From a checkpoint of a small transformer trained on Wikipedia.
Size: vocabulary 1588, 1.17M parameters.
Training: 102M tokens, 6563 steps.
Each number is 200 + 40 x the weight over its row's rms, rounded and kept within 0 to 999. Layers, rows and columns count from 0. The size before them is the row's rms in percent of the matrix's.

# layer 10 attention value, 64x64, rms 0.127, rows 31, columns 0-63
072,237,205,279,240,210,220,179,197,137,200,164,153,166,180,188,145,276,140,168,238,190,210,197,243,214,178,200,190,160,217,135,171,201,268,263,227,166,231,225,167,259,170,235,158,185,96,141,116,222,197,176,212,187,272,214,194,269,251,202,180,176,181,193,223
# layer 10 attention output (transposed), 64x64, rms 0.137, rows 31, columns 0-63
070,235,141,161,142,223,231,194,123,252,244,270,176,174,244,217,264,172,210,208,195,205,178,233,198,98,173,241,223,229,169,213,157,197,180,92,239,132,174,167,210,152,173,240,209,202,245,204,279,205,205,229,184,261,173,257,220,151,201,223,243,163,192,191,207
# layer 10 attention query, 64x64, rms 0.175, rows 32-56, columns 0-63
109,192,185,154,191,161,217,233,224,180,279,179,146,250,223,223,216,209,164,228,138,212,237,169,174,206,211,176,255,263,249,197,160,212,201,237,167,232,185,269,252,157,237,224,222,125,231,165,115,202,173,183,143,202,258,140,210,179,302,199,203,125,179,209,146
097,229,253,202,237,225,179,232,193,203,167,200,249,169,212,150,183,177,160,174,235,183,147,200,247,205,156,173,216,122,279,220,263,188,218,165,243,223,193,84,215,196,184,190,189,269,203,204,261,144,237,235,210,181,83,202,196,173,151,222,200,229,131,248,231
091,179,217,228,223,247,193,127,264,191,182,226,234,187,201,133,237,87,225,162,193,212,106,233,217,179,149,253,220,156,201,198,197,222,201,237,176,245,259,201,212,249,240,163,256,178,232,148,224,99,223,236,165,158,185,256,196,190,163,178,194,247,160,182,233
087,252,167,256,184,241,241,169,273,203,211,202,251,139,191,129,185,197,154,200,196,193,168,199,220,190,156,178,188,151,250,261,257,238,289,176,295,259,174,176,181,210,158,174,165,212,208,234,240,168,283,198,245,239,172,225,203,149,182,202,249,162,134,180,217
105,260,280,202,183,165,303,227,204,164,198,166,210,188,263,283,175,281,223,211,229,190,213,168,155,187,222,154,165,144,229,238,190,149,164,156,245,126,170,186,274,214,240,232,211,149,242,228,189,217,182,200,143,182,188,165,176,223,188,153,155,128,207,214,204
118,247,180,204,219,243,268,179,170,281,120,240,144,190,150,224,210,185,171,214,197,187,224,267,274,99,150,227,226,185,190,211,233,231,165,193,217,222,232,222,173,165,184,230,231,195,175,172,232,219,211,207,271,234,97,133,221,233,171,168,125,201,196,169,216
091,203,206,184,184,203,192,294,216,173,203,241,154,234,245,161,213,169,207,176,133,153,270,170,158,244,159,135,222,211,204,160,177,270,148,140,208,209,163,244,209,136,215,194,226,179,221,142,158,284,145,171,213,199,149,241,257,228,178,208,224,229,247,267,255
091,274,245,181,164,225,210,195,261,214,238,187,194,203,100,234,230,154,236,189,199,99,186,251,247,164,212,183,244,186,204,284,190,182,240,196,232,121,218,198,253,191,177,191,188,143,174,165,223,163,167,188,229,165,166,199,171,229,222,148,260,152,163,125,253
097,163,222,256,146,234,261,261,211,196,228,214,237,153,227,160,129,172,176,194,259,146,227,214,215,221,200,181,225,148,235,229,199,189,214,195,248,256,197,197,224,154,167,212,80,107,266,243,186,152,191,233,277,259,188,149,228,182,187,152,204,199,195,184,199
089,211,135,183,184,248,203,184,214,186,235,160,243,140,160,219,206,213,249,130,189,123,123,223,129,167,199,275,229,177,191,231,215,228,272,233,183,194,212,167,223,182,258,249,250,249,144,206,175,264,180,260,242,251,194,204,176,203,216,96,229,215,177,208,208
088,271,208,181,279,168,177,208,235,161,176,279,185,192,193,212,182,177,275,187,156,145,122,245,217,151,217,207,225,239,237,191,144,193,216,207,219,123,225,236,253,137,229,192,142,120,131,213,176,245,222,160,182,193,266,205,264,234,213,186,205,217,146,218,197
091,143,165,173,214,276,165,161,256,225,218,203,231,235,228,158,202,227,149,189,232,198,138,167,126,107,180,194,186,193,213,133,190,142,217,210,215,225,125,160,259,249,236,211,206,258,207,194,203,109,213,237,282,185,265,199,227,181,169,254,194,204,217,156,200
097,158,239,193,200,115,218,142,170,278,160,195,231,210,223,217,221,201,188,238,220,118,229,237,139,220,172,190,280,169,172,200,211,249,170,290,203,137,241,249,220,150,208,241,289,205,160,221,217,173,161,124,198,205,149,192,216,192,190,192,134,223,210,243,175
099,187,245,218,193,240,186,218,233,182,150,191,209,193,140,245,152,171,213,253,204,156,161,275,214,180,253,157,210,156,162,170,239,169,173,247,206,272,186,200,182,143,175,139,238,201,196,167,254,116,226,194,186,220,127,228,278,239,126,194,152,195,237,253,269
104,260,192,194,178,226,141,202,235,250,182,162,184,260,235,179,229,193,233,95,252,220,197,135,221,177,221,242,188,191,202,208,247,190,297,220,141,274,178,202,189,124,183,151,185,234,192,181,178,189,268,222,188,194,232,173,194,179,102,165,169,274,188,174,170
112,225,166,128,231,241,208,120,191,171,112,157,218,142,238,223,150,164,218,199,194,171,194,248,176,202,267,163,234,172,280,254,214,200,210,237,163,195,238,208,201,223,185,225,241,216,147,190,234,176,159,280,141,207,248,206,188,234,282,190,223,103,201,208,173
093,186,202,245,146,197,232,195,156,287,210,185,252,236,198,241,223,238,163,226,213,128,187,184,224,200,244,217,207,147,178,215,257,178,191,190,200,222,172,68,203,226,142,242,210,194,198,165,185,142,209,234,250,210,88,222,254,196,226,162,131,161,243,239,189
090,185,164,194,272,255,211,196,115,144,267,222,207,195,218,182,205,128,279,177,171,227,141,196,237,149,201,179,165,190,198,155,165,262,213,186,215,163,215,232,165,207,259,133,187,182,131,238,187,227,226,191,189,208,170,249,210,242,142,167,309,235,217,227,158
094,182,207,162,274,198,185,154,156,193,141,186,153,211,165,172,205,188,208,117,185,297,220,179,189,182,179,162,196,204,205,156,238,181,223,159,111,256,154,244,202,227,151,176,192,141,212,225,200,271,283,241,221,239,226,162,268,271,204,203,257,237,227,221,181
096,144,219,126,291,210,145,146,180,174,196,243,269,168,250,141,162,200,206,193,227,257,171,149,170,191,210,224,167,188,179,129,251,204,212,170,185,234,249,176,200,229,213,135,193,200,179,229,239,164,209,268,112,223,172,191,253,190,233,269,209,230,257,221,152
099,201,274,205,170,235,122,194,176,219,99,220,128,218,204,145,232,200,91,264,188,258,262,199,177,164,205,154,193,224,208,148,153,186,235,222,153,211,215,233,208,181,198,234,216,266,222,175,242,192,237,225,162,221,161,188,242,214,124,260,229,193,204,243,178
102,176,178,253,223,216,186,153,189,249,148,203,194,243,189,158,224,152,154,127,239,223,213,161,251,141,205,195,290,230,178,147,213,173,213,192,138,231,211,208,148,192,204,172,189,209,221,233,249,190,257,198,213,266,151,140,300,231,234,199,211,263,241,112,182
107,201,185,238,238,157,241,182,161,226,186,181,185,185,235,194,181,266,161,140,203,261,175,168,232,213,105,217,145,188,199,189,236,163,162,154,234,266,106,184,166,256,213,227,194,210,178,215,245,252,240,282,220,165,220,221,170,199,153,222,151,297,168,255,214
080,198,202,203,166,210,265,172,233,149,225,139,238,194,205,151,169,142,212,157,292,156,181,218,138,206,232,259,277,146,199,238,245,225,255,153,229,263,187,221,190,186,195,133,163,256,223,172,234,132,206,210,171,225,200,210,209,237,168,134,228,201,139,127,195
099,195,198,248,183,213,199,179,183,163,161,169,148,197,205,229,145,248,254,175,182,266,181,195,209,184,193,183,135,231,218,286,258,238,180,185,156,164,149,213,272,153,231,182,262,230,255,203,216,160,179,192,249,167,200,79,189,140,205,198,263,212,277,240,195
# layer 10 attention key, 64x64, rms 0.183, rows 32-55, columns 0-63
065,264,138,305,173,224,148,176,163,128,163,228,173,166,198,235,188,163,248,181,217,216,161,222,184,180,162,270,224,201,137,221,156,193,176,165,139,169,204,247,198,196,256,195,236,212,213,258,278,222,147,214,228,213,153,222,169,209,191,231,201,313,207,218,165
096,119,272,120,233,230,197,249,215,244,144,251,161,213,219,179,158,294,199,217,186,214,264,232,219,174,199,203,161,240,232,188,219,132,182,279,203,240,180,234,211,210,196,225,226,156,220,157,151,155,262,182,226,173,191,203,197,176,198,240,114,146,194,147,160
080,163,213,210,187,214,215,247,247,217,136,149,135,271,207,172,153,247,146,259,176,204,263,192,238,192,232,219,225,154,251,226,185,217,278,165,203,200,186,215,203,178,141,202,142,195,268,215,170,111,262,178,149,268,181,215,216,135,207,150,203,156,196,199,135
101,186,184,267,131,221,167,260,207,219,152,193,174,184,106,202,130,235,159,204,170,176,220,250,213,208,189,251,204,229,243,247,269,205,143,194,213,245,225,158,203,200,134,271,239,191,255,202,262,124,231,162,185,196,223,150,188,225,161,154,145,176,212,246,252
099,147,171,171,200,165,277,233,240,221,203,258,95,184,172,244,168,207,210,211,168,219,239,223,260,177,201,184,184,245,129,206,210,224,124,179,210,239,195,203,196,193,236,93,283,191,209,247,243,188,184,186,273,211,179,178,185,224,171,122,227,196,248,258,197
109,211,268,197,168,168,234,264,158,225,235,127,163,179,214,212,198,259,208,172,181,212,156,193,136,234,229,195,160,225,222,248,207,175,270,178,194,186,109,174,282,266,179,271,216,146,281,229,197,195,214,222,186,117,225,194,206,172,171,178,192,137,179,224,141
102,229,203,277,158,174,185,207,83,136,248,227,215,164,180,211,237,272,138,233,159,198,172,186,250,194,198,170,187,221,199,159,196,138,195,192,221,189,209,117,189,213,282,219,190,195,199,190,165,273,168,246,225,125,243,152,244,189,199,206,154,209,221,240,268
106,162,216,162,184,254,215,236,243,244,179,155,219,171,113,219,222,218,243,149,225,188,204,150,243,187,182,222,215,158,162,237,211,146,227,156,241,220,156,196,230,153,227,259,176,138,191,165,290,163,309,191,138,227,165,234,199,234,158,139,231,186,249,186,238
095,168,237,226,229,245,179,324,138,189,214,241,119,167,207,180,131,180,175,214,173,208,227,168,206,220,217,233,244,173,172,210,215,175,198,216,195,162,192,141,188,194,262,242,184,244,207,162,184,284,114,153,180,189,192,287,208,237,176,188,240,162,191,282,183
091,176,243,204,209,260,289,220,197,208,209,216,192,211,149,163,232,222,199,197,201,149,109,194,199,196,178,314,238,201,223,188,214,287,199,259,241,191,158,268,104,205,204,167,172,198,140,205,153,185,258,229,201,247,155,184,151,238,187,172,153,232,188,233,176
100,230,223,237,204,163,136,199,234,198,170,241,161,153,149,283,197,175,211,232,123,154,248,216,237,181,222,161,287,136,210,259,216,232,262,264,198,202,159,228,220,216,143,181,139,142,175,201,177,177,181,169,209,263,179,246,199,216,261,122,222,167,191,173,177
094,179,204,179,210,305,138,260,238,276,147,201,224,319,181,163,220,185,181,187,223,179,217,231,148,199,207,147,175,189,196,200,234,234,224,214,187,134,197,239,245,219,236,226,211,239,215,241,163,142,195,160,169,191,149,200,240,265,220,268,145,152,156,169,179
100,226,193,224,193,206,143,159,163,288,118,253,176,141,197,188,268,207,167,231,192,211,148,211,206,165,225,151,190,183,218,194,197,186,185,242,271,192,236,223,247,244,150,207,206,222,250,209,241,201,272,141,224,191,160,193,203,74,191,169,188,220,214,293,174
107,238,226,218,144,243,207,221,89,221,242,190,200,222,238,200,188,157,146,192,170,134,208,168,232,151,222,107,164,169,230,210,252,129,202,250,222,225,211,254,199,184,160,208,245,177,250,140,197,214,179,201,118,199,107,199,273,200,208,238,207,181,234,206,236
096,227,145,186,198,238,158,205,284,283,208,187,163,207,294,195,284,225,209,118,218,141,231,158,268,172,182,217,191,200,194,226,197,177,202,220,184,183,181,236,108,124,195,229,241,171,183,180,176,261,137,159,215,218,218,180,175,228,129,205,224,214,231,242,195
106,161,268,213,182,239,176,190,242,212,185,203,206,150,143,142,155,208,209,273,190,211,233,200,161,216,209,159,91,194,233,187,229,261,193,183,223,226,111,235,161,232,161,253,298,192,177,194,214,138,233,220,175,121,191,249,226,207,248,184,194,215,232,270,192
091,206,142,212,202,190,178,150,200,189,260,197,289,146,189,177,219,154,239,159,195,187,141,201,124,221,142,193,163,223,113,210,142,164,162,193,211,213,216,258,175,255,254,162,258,162,169,231,204,306,194,169,214,139,257,238,164,222,200,191,227,227,240,236,210
069,230,230,191,181,176,216,221,226,169,183,162,201,170,184,204,141,187,128,226,222,199,209,177,230,183,217,190,158,206,285,308,245,223,184,212,261,161,217,156,214,176,120,236,191,207,266,223,242,58,152,224,160,185,170,133,215,202,202,181,185,216,240,181,250
082,282,191,249,155,234,152,279,210,181,181,110,197,189,195,161,215,233,227,193,145,260,163,253,189,227,241,193,191,220,199,242,193,194,120,237,262,230,155,189,189,219,239,252,226,166,188,157,237,113,185,151,199,145,191,199,192,263,194,181,151,208,249,174,270
081,174,187,255,224,227,243,179,231,219,236,165,237,301,193,207,209,217,202,235,207,137,171,190,207,266,304,162,233,183,215,227,192,189,179,239,212,139,220,200,234,189,196,161,148,245,130,237,145,113,184,176,170,191,191,249,194,180,175,149,251,235,193,124,124
104,207,195,244,179,179,186,219,268,186,260,162,235,299,244,206,197,191,157,251,218,168,151,253,206,292,220,170,183,216,153,191,147,203,128,257,262,175,169,289,199,261,198,234,224,231,181,199,201,169,168,139,201,124,180,196,179,201,144,178,144,196,223,175,171
088,219,173,246,266,153,147,189,180,240,198,144,228,244,164,232,238,167,284,112,188,229,131,247,95,172,226,189,228,178,198,164,246,175,167,259,195,195,215,249,212,238,185,211,221,193,156,188,135,255,179,207,211,187,181,211,193,264,236,166,142,207,215,135,239
097,125,230,152,221,201,182,258,211,186,202,292,185,201,161,218,134,202,201,226,230,232,197,190,192,188,108,266,178,241,229,194,237,218,195,228,218,200,207,144,188,221,133,168,223,131,240,97,232,217,243,266,193,157,177,140,251,146,180,256,203,184,239,165,199
105,194,186,222,247,228,186,160,184,197,345,188,220,230,127,150,187,183,271,190,167,190,157,227,191,203,185,184,169,196,222,221,253,155,166,159,188,167,174,262,241,258,191,218,223,207,151,126,173,207,157,271,258,193,212,188,230,218,182,247,150,266,168,141,222